Part of a small language model's weights.
Size: 2 heads of 32, 2.66M parameters.
Architecture: RMSNorm before each block, rotary positions, no biases in attention or MLP, untied embeddings.
Training: 127M tokens, 3867 steps.
Each number is 500 + 40 x the weight over its row's rms, rounded and kept within 0 to 999. Layers, rows and columns count from 0. Numbers have three digits each. The size before them is the row's rms in percent of the matrix's.

# layer 7 MLP gate, 256x96, rms 0.175, rows 60-108, columns 0-95
090:506551472516512545493527449490509482485488496524530463495458485447485451515456433509459506531464507480500527486496460552551561614457528439436514552496579532521476529438428483525475510522469506451566472535448444507509479527446495468522494502450396519515486472484557530467606561485467426523
101:498447492510419541472569421477505521470576494471496448525501558520536508501441524471456567467453519565468532467510542485537539506517440460448486577511476576473524576531547455450473479484444491490421469573496431464537506508454497506488519508556461441507487519504572562510535478489525498553
094:556524545476508476471449496501486527515434569487478431479508476500491453542490515433515502463413486458549580470539528496448558532461479520488506473526458504488483502504524496472481476532464586525489520431568493534656547496517485539444502569453517485555439574485513522512493532512439499503
110:490503535567480556520486476528509467499507484505516497511405516480530436582507451468557519519497475483598519539512526530466500450488420515440448557504435498529514478492450502570501600545512533596472549451529510553499503493519470524450498439410527532559481526537489497509542522509445509553
099:495470482497495454481419483526490472523442535482554444451492538553512493519503517424558507479557592447452487488426505442501505555540547483520540465410401520493488495511539480567553503506533522514546538511507436500538519445471495511475461526494495512481408518462503456579510485439425532524
097:505486508487482470594465492550511574476521536518529531499522593463403464431542497513482570448458501505460437511471487506483498525484530503554546568520491516467520518556512484530588452578485571536472478549465500537523496528574552528459384508441460502463465520519495495523484486488464507527
098:473509509508532592478429488406467483475518405497411466475511501461488528505513473488489564539531479440513551503514479501462420456577547500545539513488485520484451559478563483513493563533512519530510421501464532512494509471539468519470524470475445458440507452538537589460419524534514548504
107:493505551535400516581425466520493517499525508584534471502460552524492500438482626509501484483530526511515510527525546538483487472482426513514487476546526481545514492425462485483485513513440501482426515542474572564490490457544471457486507565509500558509435500453502474490498396468452478445
110:460515486495418463529545468506494540523506551481474428496475475529549410533496497458513495461521456487471496515464478599561537483378477509549459550480507506538501482417514518561531494545519469492434525503469518502443453505528557540489574429502456480492543510541460492562434558467478460479
111:528567471542415498493539483525528472433471441511560457573491521547481459520499509541495425525438509472503524433500532540553492541457506498513531555566519512510495539577481526605442505481439521473549494454485498411476503517510527520468518449513464471606494507597485502510492522504466493540
097:536488435395409587474524480475486540513487446454494453488528540450470535491509493449523466457506550457486505493572441514521479473494458430542464536577433460534580463481539495525516500481496513424549524519542563516514514477523500494553519509513497446542554485525468557550499532501445484426
099:538492508543470486548414417560560485405516473467513512551462494524462453534508494535528450550510585506505554429443499546481552475490451512412491526447439482510528504513511480421475484461566545511501468431444540532557505503495456492450476491423471468505493555505474478503480495528435518506
089:530506502411552527479552482514453518448538455432535500477498389538537521554521511463538489538468467515515483455526515494564424503498521489493535557559493453400521518476488451508565450464458491503465509547465583478446514472459460508482519502505530529498482503484481595481536467437489404468
094:549486510514498479549466536590481500475562519536436467499593527400505460510464514451451458498455429512476477477523541522486493550514495476489468499430509523583544466413476412536491500517587483477534518512523561488459469504564539495495454565488497515469524534464494551563464529480532527552
093:579522518501496522422529558607546599573522507573502469467474463533458521466509494428470497551520539531506519481522447491551471487451473499528548492476421560399505502520546500542518489517529489498540543483541534458550478492520499416487493566473445508533478517458427519507511512495540470528
089:488498598404489527552456516525576540509504511482451488474503495488519472460528562544502523470534584543525521568536480572505486552578464474547553483478500413506498546473483494567478448544519467551395474463517511548520546515538460548519518443509495517504523495546503462509487515556514513577
099:446450459507506527507520502561483488533513509497536397507432568465543441472493507499511462499524520533443478453488495542475473534507515553442530506409477486563588566506560522551473490446451452512512523530503504485468478496461508481426447514507567550494429482553584447509458463496476456431
097:580544516433548476502463468569494540518536455505472486530491493458521510504507537557491447473538493520498458495524456522468539506472490567506504579488506495518526512502459459492464525468473523512465448530502528468388476434471538449505506529477525557538579449482510468489521369422388492494
105:534501523498457511536428494448491556499573523471518456511376455453485513517458520471505524452511537586471523407500545489583506443501496529545477555541465470481550573514467531522507519502437520493476417481450513560468570526522514548519491466519456504564540530458456495541464498496459546487
106:535419530477505466544533536542467449538458470540593501410406447463490488517440498499535510478503474464471460464522525528504529454471519481498545515528469486471556474566499592419561446493494445425495518549510454513456505474531492482525507540488455531492514471549485466492513462379491473507
106:466541525505483501505485548457491492484450492528489489484426463427495420504514469515550484497538514511464489554393546459548507483437531498524532589545435496510549493522534504563545562449468588538533476486497472503457446536519507567464472535446548510553508541495530494418589501534468486546
106:529466476487481497498509422517481496492526476593510457552477493457452474409508544488538514531462457464456474571448571503524451487456484466543584533470520469500505475527554516462528528482577554525537545502476567473482574529509472459424510436432459533471465506568510415531529498459474518502
102:486549545485458501565526481526471525594429472509520471460514504530483515449534487458504537426415427476491498495478432492493519514476519452478492530573459542447493535482523524494445432516531515538470562447500489496539539611567530504495531478470480518491530475518546508521592451509416549550
104:482552416497452564435461480529483475512434459553506485465521497478535450507480495529490401498578548510526545543472511457464527507553521499521516529491466553490496518431539492570487476484439612508492493458597521549518508554488513482452391491541429453537481496501510477487554489514501504502
090:497584529497433491553460441500490548570502460556466456516524482533449496518520469542463465478498541505463490424437486362460469455499533532487501503534487507492423516536540463504466439477512536537466453467484491510515506476484517548557592535462458509483537504492510565521497518550514615478
099:417475525451481501535470507457468474470496494611555529495528492535530473422504507493465484521582466502512509492487525458481500426519480548481488537425478479497525573536473456572459435433540481517502512444508373466514518525484522506509492513488428509464554539542505540429449449481437497517
102:526504513548543499488487467506530493552547517488454469482529471583499524502525570426545465489525535533485473545461459503532481485497446501465563476380545486506561547451465563551546542461481535539478506537506533524511398542464458585487513487475479534543482539525546605467462441480512491486
106:515460531512439450511499472584469479456519515473535509567500516557537537531496453445532494402527517528506538516442529421503527493442459483492455543418486472461549452494487532489439514487470543535499477486466525601424590457444460462502448516507444505475524596536510463494498518484490478482
099:516553464563513525533446535565480518543531499531488468502524445515490502482494524487492513529465566500532503516501451509516472497521416540439506535465487584480443520531481483502420512461586509508468458516514498484499551441420549488546415468442432536492511614525482570465453479471560438509
109:540512490476482476550507471463520389506527504456514443488470502511541582546485454498500545462508519403447473515459472482483537516523475483484476514509448490468543537510528550530481449524512522486466545491417497453576462481487482475501468545505493503525528441564528563540543548637507487401
092:484507462569497518482482537509560385590525502536567574514480446518464528463535476524557481534511512487550540461596495468541481532497471502511511458488520447486475503478419445524439500518436458587469467550460478478457568450532509457516483488538464548484474438512511535506484521491457475432
103:483543490502509536510466487484442491450507471544398461518400506520485428484516473502457523496533549521437444443515516493590506496489554386528551451538528492493543534437461529403506520495482487432502522521504469529450519473549585506490503515477507499486443430523529443463544520456522509520
090:465604464503512567485512557525465421454539516489448525492505513435436470515409456436470501517490527464513527500547460513518487470479572538466539473511485477501501473460530460502511518540419484556454489495464629555434536503581496461474478489498456520513511469566513453523461495489559475507
089:492470503471475469510510493536518517495461540548465549469496511570480422435494486485503515498538561544450489477530457435571527472493453384493473498543504522534569537447438510531569464452487494580470500504464571494523492471536576535495446468432473527506479486471427525538549511440543448547
091:550463508531565450526419480492497517512495505498428526452527533573461482471515501502433427497524528520516523477546524478487504470456484527523502537489521572590499541458498539465432552590542551503539503489542570495554564462469500547519512529408520601500457549538494479518443455509502520469
096:479562588535512547493483565530533496490544510519498508449518506471439535532477458444528557435503495484517453442480470479557534524380492477499543475560511501491443481510512467550434491546505507435469456498532546446460503503466456443560520451452508524549441514420462482482568485488506580527
098:520468562518492509508499458536391501420532503519453460454524488533409500432530482568457440468517498517442501442508527429593515483504474505484461594504524476470529534571468544550513488461549551517500536457449491511516543474535531410519517459481507470479572500551494479536529501457482509468
092:443524560482548531563517517569471485497453499462520522465501492441511546505488486480451456527522468458552531510487565537489483527443497525600539538504505480438539563547611518502509504477413557502488484439447512503535546505564532586507551486506464423526509434444505497485435537486497493524
094:477443495453513513526551490512422511459482467390495513532418499492523484491489500546503512556589552551484552526490549448523525550499492482467548560578561493493523530535533519597498482482588501474520532511483508502522552526501536531590508496454472547472535605464500491520528512457441502503
104:504479510512546489478472441552388533499454507533532422505464475458527481518524503498495503485500555488528502517456502538485458519510540500532441508465439509482511530528498507422527504486517496518479631541443508549419601439525512524504486510462544494493507483538503473404447518547522582415
100:534463488530531487520474555529471556459524533501474503531549452507493494567476515471482496497531453486392440520453497429520527577469488499534516535485501483458482473478543521544456502480443646473474506506474546417525464549491445486494542466563431546519478453434523472530569448500502480540
090:527450563501503468495502457539522478553455486435472513596494416473549485483548509477540461448604522469521526512541523527527553526511498468540507552526468504422485544496510459560516555551525459454512509561520469493587471483510498491478518498497551526502517583485609446449502491437477536532
107:535498506450495501489516515518505452415527516518486479548470574479482604475483520534572502498444491471498427543518533571525547433522509488518526493533466465586466515486519545545483565474472463547496538555512530440519517572534461541482517495513438442593438497518539500406537476483476449521
078:489511473433541393418519441473467474518478523473578487508521504471545438474491529484494476531555491445518448522525488525503480587467508491529457439499471494516501452462461536458506489515461514524486486509539487499499409572487457581425446542474548516550407529494583488522532545496546502545
092:489475510508524473493435518439552533472547527494585501490505575558514544526560579437500478566544579532468523492476442497522474400489473452511561502474502516474509556454497500529545520463485558471443504496561537486466498508494457530499490426437468499507553509477513526427426471445526464431
097:488489469541487466542498552472507627532462515462518455481478539510517519517494512473502481572484559561462453515474514456508434485550529497537466448535442540526412519575499475547442475504478548479431566461504508528481500539512515431495551472451454568536535491577449523507434479524492571523
107:587527484524558462569483440469486466532518540498543526493489482526426487508499499420453531504454534498506507565447536563598498490500465540418497482513432447494488480537546523486448446469461405521456540589538485520532466513472553500503472511474504531560450516549488542470538542490466473551
096:446510501535414477499457485489496467524552528497473475426540531525596528519447436451551499436473545492512476567487462465441507513462442484517575511509536536520444464451497434530467468503545491495484530540485481461541469533514556510560485547487486559563440561496553555422528522570528515489
100:452541542488522467510459407502447459509393487502503467453487497471497478526602549530485526512535423523549538437499502469515552508530534501512467521510520540422485472617480557452477525469425479568454524497460494498456538509494533503501583410500536517469446516484484560478490515512499492496
# layer 7 MLP up, 256x96, rms 0.163, rows 60-107, columns 0-95
092:543537489580485481488527488492437511527656585552468511476480498520495542519394537463450533528491541512476535550471445535494528552461424517482479533448488457481477498452518455518516524464469508493552492508465509501483502437511458445530551542440464552523582512523486501498508546448551505519
103:543510472484482405549491509460428500479463513472484504526461462475524529485522498452486513516456506477445442447516483569453617565445422392412539536494472478486522457536453480538493518571496502508481514473483521504568485543495533475503485493501486481503429537439501517442464532485426518451
092:471465522497525486466514496554518522524417521475424454479557514491478453524541517526493492515472499468527533511539534502499444554467577468523595511511489495538506446511533549446533518481458464469589450575482519463527450501517487494500534413513484520551486414539576402523462466503525410527
104:510511541492512526543442545478502469532469462447492601442449500489474441549432461420506459595404472533460459502521451461429459526463470486497451469507486501523562493500494466456552496494517524497490533488518538492515629538561467491513454496485475533490459475511497525495456490414488533459
103:575485493480434482489433443517511424568448511412456527537508502494449519543448566542497533545435448502495455558478524469505550491509499540528472524461465523542447490527499479468481532595517528532552504509457415493479501473420504469552454552543524537542415447482521474494505513495552505533
101:443419428546437533462492505583472528467489480465508514566466576492528549471455465452518510435526468592541460501500508468456452520520498443433488517497396507474500483488551539493522564561468506522540479520490504487483536542480529538489504420451491549508516499492558535506487518522402557495
097:498535518449540470534531409481503451486425473497502539491362471402501448457491541507437526477550563481440512536511516470512509543472506454432598474472516516452449482543535458475569555484511462467500515521506447478489497509479504518424542530496534482518506477506495502495470552488430438500
104:521524516464579415518418536464513548526526503479460507431506539493526493542534540516524497587543428534525504494498544499478475555481461499520534476587492505542574512506518521553541596526470563438509441566521508473479454515535445470542516505523431520430510493466496491471464480553491511415
100:438509501478491495524470499502536470485559506558485479495542472423488565488594530491528519530485516528477517537493561500500470499553596445480513532473406550538515521542471447462484542477452518546515423422532493563545550487433504526454393507512498514453412567518498540513473481504485471507
099:532481503507444403505501488461527501532499461497512473498539526521524595547503511517461482463505465501490521521545543446504473439444528502537451574470479470433565487502536514468497543477531557535569476527409575473408618547564500428462523497488481537500497524565482523493541479479507517497
101:530484544488562517473538478509467554574416467509485479520473523559500568455518397454462520448516520548478499478508491498552476459558506500412519534441486492525544571554497545470531478540482475521554548488582501453464471476453540540485542458519523488485519497531455474493363475496523529491
094:467473515525506480484511461485536487481522514520499479522469483524460555509449489487502463464595535469474595512489452496541442430486487480467555380454505499509468501527502512472449537498534527486497481449524493473498528473469468543559509490490634591499532517468599534447504513590557495538
099:490562508497439562517475465445441524514554563463538578469552444572494504448472492507482469536563458484518469493483567473454543525486504503538481555524496475575484520537515590476570548510514558474519525487516479445479485529450527556490423422435480495533477473475546566515497489531471483574
091:467564462567429569436487430436527549524558513520540441520470450516513493517482514527491471521525485558501546491487484494485452420520478547468541498521537505466563511523478537541506442457456461528479442544487466477535569526435484475554470431516530550461395483508493519486443478522462458570
099:551581579450541528525447544455509534474427478463525510522513480476484516461562542537447510532512453541507504518525466525584477536485453503503463558533502495455507472583468500507593564495387486495484496490479529533475521448509444504508541518454557541473559463474498450560514472565563525496
097:487545511515516456566499539576503553495438514487579530457540552514500459499517395482485502492498455521494481526576553531475491506530481529476489513536497585494559503499464474498526546462529491529469474524534453503482548512412511519471503599439541480496488601493395460517512506421474475451
096:477539572429477475558477577458499549515515501456534440447507571530464531457477469483480525431525505492527478501468560507484524453521619479501532499491457480549542581530501472504507536528468493571505574470524465473483511418539485481534503506539519488476526565480511475499418485487494459388
095:487479557495443500540475500527547431539538474545509501503531558498505490576451522602469479512513555464518479452522537572459531484608475507471503507470506613558492497564485491445538454461527536545523565461531472508464552484439580521528502475506574520458506500521503514467529527557537523465
102:551537473456494439450456585480479403511499464494562563431559477440491532560529560455470500485489452474540551502455469476515465424464484526540461480477489557555486572536438501530476511548524482539487455499475513457561549464481535557481504474457516520461511469438495510519469490464544476416
105:447475519496529538520581480530560518551474454465507409569555479432556501540533518481451515525472531538519456466533410467459521485454462456506487449469530528563420506515540482576480487449538486491534426538511522508541509543470487522572554468532525453453488449477503476568497489456499545553
115:522551519481489504519468490505505480531477493426423500443571503526455538560504505559476536483499441485531542515591561509486440452449563482480453471441436445548462560548480400527418496512483445504512463491527553464520524499452525476444514469541482430428454519507494492499472470523483502439
105:456535533538508505428501525543489493506478424519498497488544541457553495513425505498526452558497487470539480410507550479479539477463546472552532553616464486464481563526508508502429505558497534474539474511490482508565477504455613548485550544486481479501464441465585471535472520565531460477
096:495426547537444513422436473458505449495507554511450534502490526466525513522538435481535469521504472502565510503554527497449394548470525484529454500514523490565520470475449516448508577520445527460541521489496461452428518526557551495517397436448500476524480494448464493450519454534512477430
097:507497478506467485491441482440555490542505515443494475491558495511550512525452439507442532584520550522505493544511509468489523540544392547461522491416496390504522498534535463550478509456404562450430479513560490536457463518496460497481524531524530489512507534545474451466535468498567451435
086:459522535453503517552443577510535454506526478478483490496499490540500573484484512495433473499549494501393506580502524608494493525439497470453499543467468499426519484520489520469538480501522468484539484580513548486497527501571470494500437479487530524489483561506399433584419513464444469496
101:500475548552545427494528558463482439414477553523483555469502524515504451479464505492496441580552469480519544396552519423479464466503484549459492521454512467492474550516509465492462524448474445514539503487447446459452541513512499563508511477516463485467537506486477554389451550568464478477
104:502552477478520522442444463485532566532505591541454498479524518467518492431500450476561492454470513461507553615422553523482517498475519513507447449450537535536505503532498447435449531563485509507416554511477527539489464510543474490462518490437451468477545525522481482589520498411528498478
107:465537538484480502514455467486403463438504549488448536479539517501526527500531429510484480517488528531452433523517479439532522519473519441589559494480545465484475460464502497543514528494577416531548477449538471520504448544407513510645470512494506534518529541478541514558458484518526487529
100:459456460627521519494524572536537619467503483415505531533546530477533495538484496452469487527513532537569476504447476483539490495495472467475549427488530520465503531478504418468547486474498482519560499577512518559538541481463464474484454497483534492446507583506518475528458453452515424487
097:423457542581468387538433535508466598514465531430483436487542494563507551479580491536497519467551483560513635505508500458492497483460520512503521485539502514513467520485559468488532559539501529479493461489512505530519494508480511535433488524543483496592529489508447492480477475479511446480
096:458491527450485521495572486455513561498443514518541497554586539461465476460509517602460483533516541468521459500487481515444518461472467481479512444493466567477524488589544478485463499485510548480458538511398508491472508518468482492526458530469492584514512540462414535450456468572544548418
092:500535450563534553565465418388518477505526503485470507448496422489477429514554447505487451488477488568514544499443453551455518476477495385449469509521451460568488515504558463465517466506488543459508496542553493488510566482485510513488569462485560465494516489502509497472506495601515527476
090:500453492507528480482482436391537517465456486502528489535528516464453508521543555504532557600529496479491501511484474467556487464481457468462408549569484528473518518560558529499488408537542468547495514495482408478530448470480519555477474500579564563508470467465533471481491484563486430501
098:470464477556454515524594538504426568487498570493541487502491478479575476414456455553530461541470467505496521529506530497491558595564408518491515494413461512481510475502527487517521565524527486441524506529487548446557488512462485541566549514503465450476479484460506531473537579492477510556
099:501509546556461531539470430549486473492520505488519515493469512416546422461528375493501454438501572503550522463549491486504518555483493506526499467458523546509509527438444470584487570523460453556504576468558526538438546512461529491541476501512455458501472530507426480478521503500518415497
100:509512459467472498465542496548492473499552474422442493519522499452522483486521526524538565457508512432503512459498494492444516549485498539517457516458463513441533520454534474545461502495599487533464465420516505569538459423578517492542483497594562440548467528580514436566556460464474493500
104:406530425434550540548472488497462481476530489525519465523494488423391499507518529592419442501451547488492512459498503488541517506501495524504488459478566530511476463565572507468514435500539478445539455422451454535512554435507511461494500425537536508542501504518495555463458492501487450487
102:470500570477515496574498520445507484495458551465506504571462454485538487485504483475390471532447504492518509504499485482554507498492531432502527475520507513495538420395587449506516505471511455535491516528479519557458519592546553485535472492474518497562495598564447558558495517529433532518
092:502480428541474452514428552544533552497518469519493538467492522523512466465562566486490514410522522484502470520453498546523519542568403495540466554451553436492465485463515448420536535495481519474517498584559511522537479486482548558443483434514485452530501515494500518555441508531531477402
097:584528482505544498484496512524540473496571463553444557480548474452486494551465503482548553515481507459479469447511435519526477510461541504446429436479468459490551527581485505469527404504577417530485518512483436454538499536521563466500526522551497558479495505485552468425421551517470486528
100:485489538517495472495480515512587492515524548457494540497451539470506519508426518554461479476527446519506482500562488556518547560495473526441502534470563518506477505485459477538484556526578477439463525470533508512434578480589432486464533442455425579431480509506501479537491584464510589471
087:539441414522541534494468457471493472466473514528493521431482409505551544586493409505477486514467525534485484481521582514485487470499547558483508517527515587460534465484514507511552445518459519548540432524424504503473491526503418580455519478519540434517540500443508430496525467529507529555
099:521581503549521449488433502500496496522506548491496523523536432527442484438559516514493471493490528550477455507497539495460434498474496474486538522404460439526494443533448571508461451509477504513427552507538484477536497507461533458607464506502504501450527480479578485496526625498519421454
081:570505452525499503470583465438514525504543543512437489492438468472436526528486437512512483470401513510548480538543515547457460540516543410507553497499538520596464522537471463502455509463557447431511516465498544509522534410468584510556500459542512475526532515485443528507509471475456462491
103:493479521494491482477445486464545492479464484534472551470467486493425451487493551480457476525464443463579468502564485504505489440536452428498476547469534502526510627359460487523462496456467460550478439497488471543479470510530540491485430528500489543545486580538542482456516522557475520539
106:486481513519489510467517505481492459547479519515576464505475476474522429445548479505491489530472526550511447429565509505465553479491545534420499544543531478451581590552416453498427460524525511526499529506505493460434534397504505506467554513499534586503525479556524455456503536514429547461
108:525424526510480522469497452447492555484503456410570512519538516519520473544539482437494484478527507461495511527526486523508538479521485572512520553450517481538497485465602441533486484567525556527469497500481532521416564483441440489418445467541422486468483457513493492533546390467525541502
105:467530544530471622460490457537504525550488561575478508544461455550485535470486507487538494529461543466425519494564573497502522520421491470539498448514492537582547484455428513498470468489542494517540566493471535548531507459499501492485448514453436611455483495488498470532555505508454546514
# layer 7 MLP down (transposed), 256x96, rms 0.153, rows 60-107, columns 0-95
098:559519429463511470576489480496454466442444547485516598441463443512543460488483429554543498511478439485433507506524381564434512506478476550537483472515539547455514527564481519510444505488504519504463473495462445451546524436455466521476500547478525478480530478470501488453551542524456548492
101:458526478437482517482505559520527455557528561491539479522487540507457499527501502483552532538411577462442514524420468529447518503523489464456460573454441538387486518468511470456472471444530528476419509459491487508484495515501538457501470487468559514438547567502513568498432564501506500561
094:511427466442445507507477475475465581447553454565449509540506504477478511463467497503449566550441486445525512501497508514453443479446507521528499587502517492487441524521463423487493566442471476505515525497504504393476509566575429507493567495492463519521486430535501453429552467496484524469
104:510516522572514528503522430480476482422456476498440515449492468543514445555484468482522449514487479494491451525580455544485527539508468461518440431494491499482533537559415428514513501533511557553534546506501472357550480449510486521489442420481526500531484536518475569554507554524519488492
101:446517493592570491438503457475534407560560573476502528484524536458479522510518497482502494492514544473544482426431467586518438591502483541477506457524525444519547498534564502496462515545467481544515537522536461506522548450451519531570515544556514484500498484524531533423556555527513469503
104:509493487507463539461487458513492364530469456514525452445474449529491472550428497519502574547510500564479494479472502438552502463551481519407498443528514482528533480524469533498447509474538471466464508439543480533458430436482405482523514535540540519543444529468487416531489505455449531493
100:471534487483510451463468535537433581563511517551453524447532436464444530495521518483490413471493542482410539439474491456467557453522532477424513544431476522493594460504443519472456505492527504503489465478559465554490398502501563483451464480495508494490532467492426470503556527482481508513
104:578497498526510501560542482514425407591523482414480521478497480461449500495500504541485498520491564490562556534442586523521461518440441494537483474463469466504462527546468515513454501458407484484469465492478465562502448466399466548513461483540515487548526436526544468477502453478477509487
103:439487486565501502500505482485481512439477501489503494466494546464483471500414492456507515453497528516520483457478474514408450524521482491457510456473512455504485491453514506503557459435489422502515519544494516278448504541574489487531532445491555489512502454528493479534498543494521454491
104:529478447527507513470530492497444519500485507534535478515455519488490562473526462523485477515491516496492509503480509475564483491513528426479526518578484526531466489483525547561514498474509472488520608521524545578574474461493416611478449467646517489556483547469500484550539500555562519433
100:543515445554571422553509542493491436484529507442512480504458506462460527496511523451531456517523547521440537558504522466467522511503482508491500525558543469470483430518500577446499516476526581503490502533391525472554498591430458547502499535440497494495504499498530564534489471599492418480
098:530536524486429474463476479494464477515585469492535598489448474517491478471513508516537546506536495526510561465481551515552476443536510526491489563518485444556500489438512585457484570447501541533531471525501553622467474556474543530538445517513412488516582515544448461491534512521486497541
096:511595487444527573428530461528461574504491543516522612519511475568500538462562548492449422512466492457494487526438487473475549506447509551531509511549424439521518546532476559469540457471491492511551500443476516529532522440521529440494498474481500487555485551447531555519530488500444529493
089:459534500523485445400413478454498527482532530564443477457519468515481493536505517587534489562514513520424536476463508540501529549505522500430495498526556525518463464453467546554489565476473509448437477494482492577412526550524507503537521482447418504536511532551467398532503486486489471515
101:464457521525446428496451508505604506409473459517495464421525470519494518438512457576579517545505568513492515454495476563610527476431497526435484552495506538469449555530497486481497446538453526510480488589476511522510440477506489486476498498500536551500517484487489551511482482451451442469
099:478484450518505532448449476506490420481492529627405602512496538482466514488485489413511517467456510479495487510486522543449476506515479489540506497474461460501490401541526533497495497475443503565454515540437623427485498510567509500485438511557511501497477514546517487477511481534548538479
093:515467543509489552432496488461466624456475535486511482469489507492513429550481467477533528536508466542579521422508518474513525504477436541421498497486567480533535507465494518534510468467448471503521490469576452414515499427492515539484489531533586505537551541488551494406489557497526514568
094:424479495457561502543489457496535367527477466510503538515483508474480496535487443471512395466521474528360480523429527478459565465478489443506490485466549443485484510511472475509480455517502444514495469498533487423485448573522472464467470515468560494525444477537460484533554501524511543478
095:409454497452523515463546518456541544459493487499556537443535518506448477487479532566457511473529585502491445464507527512566508485475501430455483491526573456485452535548465534521451546546478515530542461499482498511477611536463425478433471477520491502483513562511479531499520527490386559535
103:483469434478471518510578517540412450468465457548499458542597500545506554534533517442464511519493543471481525529511562496542535475470530534520490488516529490494498554462541500469419562533511469547515579442528529389503503522553522531429466452500491476519447522510520562489518474558520522579
108:506450483560500496515514477537456458474506453525413590536555520518500487519486495462550495516514526490538454515516509520570478510412535500499476429474591531447517485462473540461525532448502516525497493472544510299503519485463435499469482488473466461486511504489512518498547504540524469546
105:545452497466495494493439505523517377537507576452469466563484510560492526484481547569456605464501497524513511488457525491474503457521407494501414495514514515516520488488542482518484483475529500533494522516489523594427520507555467479539497468577517507567557468579460551445531555522501522501
101:495535454507552448512463497459480450466513507416491478514566489491500474479493495525469472543521478455446480517449450533536466535506505490402514554589473550476452445518546508475584556496536408529536504536555474530504478502471444525494542561491530483454458479598441525564483482527470424499
102:438472470442500561503537497542458516539487482586536387512562521488518508519476460569519474510513524486529515514452519517519499499491515490527491521574522555500478453489479467476527478521515541567511534406527503429466540510437490432490396485528437514477403570502544518452577516484497501523
097:560542483451541487509474483505480529477491455531504534584456474471498479513518513475509462484482492442478486481473441548530550445481532497494536493627491522492443474580539447481559510532520579546454567436502485528500551466564453440464520455543451534411524492512420514531549550500468482494
101:501482504506531447520496514543426567486490523503603501496516541526508474513563503477474496548528437456519522431496541562478516558471530505491410507501424404500479465540501480498423452476487460504527532498516363533484465496531551524502543522463528484506483489601510553518545515483546546496
101:423451421480511455452464535543486483463471488549528486519446502477512499562464531495507514606488454492511513408508488535432555582501457553537457519541497469462418507512487536504488449411472545464493496486512483535493505512546499495473498547437461548496414514556527499501529553540437560515
104:494513477514516551453549485518410454499473594526489513522498515529453542565577560495489463502462503466525539445476501460416497503504415443533464430430518507525524465504491532511501545449455494563482533499547506446444512499478525461568439488465479537495422436541557464435503512553475478494
094:526540530441516505493568483454572446520507519474567436531476485463522480484504529536434458509496519535431495555547564486494438516502497475490520506506546455538508490483564527546533508514538545422531475511437463568501588618478502539481511547458442462504514483552431474499442442473511553505
097:497489425459517530488554488523518369506483454496590517528458531441491534550521510485436542375448537471479482533517499518521497512500578510530517547518490480500495501519504548544487535498552478520508477421498508507527548543513510512524597498459477541502492537495468522592414499511480574475
090:505453489574489503500480568559522457481524506483499545469568479521473429527549471465525560463539503496479532521529535448448538424461519457513549490519475421479527485457514429420537494510556503516520483479623482518401444441526457510529439495429569509537500507470498490529499472507483541520
096:559421503494512539478471518592466467496423527549576468478468467487422464502520528470517465442482601474439526505463518489507531495453496463549461442491573558479569476443494480552457570505514492525474549456405519464516474553481514509517549514501539521499451591479511487511518491536511490486
084:496429516568447549487439510520484487527528495417525548429531460444513446510489494458570492454533473481524471477501553452451512530462496470448491444471527546484508469484544547444497504476524453491530465528487494379394542445531472459449504496442455572506488593498520481508491499528467479491
101:523433495437437514525476460516480474545492455490472535505525513481552532539521484554531565493488510568566522535483491505421552450480488452483515505463447476521529519486548390529521446514528511532487406458503366456484467553532536477480495572578499426478508533508509519529523505497525547499
097:520517550501474598505473502461486407505507478459532510547502489506488466500484478508511434525406414528515536571477488475527521512511502488492508467502453500452511542477452531431486540520552577545582527517498548450482515595504487435568468474453551467488487595517550519506470570474488513555
099:510425471493478461541482478449476587490432527542555445489516478593502462508475455496497485569528500530423495503500463472485482553464483484579468544476462541497495536483580463436535591450431472492492514564472535509459469498508425490498493418529570525493529513520497471502485530574463541477
110:526525482474551493462484426472537679485464542509467510525428519488485526436489459544501477523530429542512525497447434522498551564453462429506419488514490508490526518465492511487514492501502477510536521519435494625541534482515507509527469532485460519495512498504469517473561516475508420520
096:437426450503502516428500499484502504507486464550467471545511448432545530499478527515667460501527534562492474453433476478511505479505467536503549562510434548468529501563479476455454525494450517484465463508454479494504503404505524490496461500526531567451437531535478516528563486533467500547
094:522588554403416496493479544530523411520508549501543519517485510520489485551597457429510486447466503471496493471509488567506569524422526445471511515436511480455482488469497491502501564520555518501516592519493479507514479487531472497446501490495505544457452440568581541484451523467452484534
096:500464504451487537509509439511471465451453537603475584414446491479514584516503421462473490521505536559543416534449465541512471461453484511516462516495504506500486531492451514431482509522500458482519461442529460390484491470456482547492478504469565507491564540518544457505523554455446521461
101:513464486482467501517505502504499511469493433481446516556451523439496519536602472497477493477534492454521521524450470497515598558545529482474525491472459514456418497455459480583479513511472437531497573420501520351553486511509427533511522517568488526544536496527465448474492479494477552504
086:503444511477514489467498579488465537551481510514594476557455518402484523490498490547575446488485473442545525505508490572544488491499547502452428532501510565473513499508456479473538480491580525479541531548440569454518437451450432456476524525497480475387481524494497494528443559529473512488
104:442452487556448501512490464471554485488476470544432500486550481525467481526495489516484554423525479506516464554501411525500578453565524512539462490566527487534542535540533478520469422525465492535460453555527494428477479431506489433514520415550517485533477530457474609464454449482502461478
083:526533525516443532453478503511458467421514454519530518474484497523507489502524505504464552431515485424515528467505486538515562502556480480483481480544474514478493483570505437528564503454536468486429498548504534593486503500548578546404489414444474473408543507417500496569471456453469500461
100:505489554490533450553504522574422499469528518520442503488520501535467468520414538555520478540557483524556457526482525561567423532489489498503548490505503477475478444508479421461526547557447436457451492466506427489485483473479582547519512404476439503509485464466540497430501478446545457528
105:498459428512441493553483523528513611582534510492618558520560545514467488509510499482477503470480453512498516493491541473552508514513502475513542485439502497485499455530565584551557458461506484419504521485517479575475507509456564423548409498467509496452521523431531521531547509492515466486
106:495502469506491508491489554489444507571567569577471556531479558492504535510499523584520492484529428531450539500484478471550468572436506489533440565467474510452470476524520536520536504492533510478511552447565585469437490556549465500472439521512581470497544517501442473521478473406555508501
102:528380525494515554463536531405483543520516473462566521538502510546540541532449493536474514534502510456486444520439490471458486476480410576512497520504497536512450534512508516488427455490463438477523428488525495394446489488514469509553452583530492478523450515519559496503482461442557495505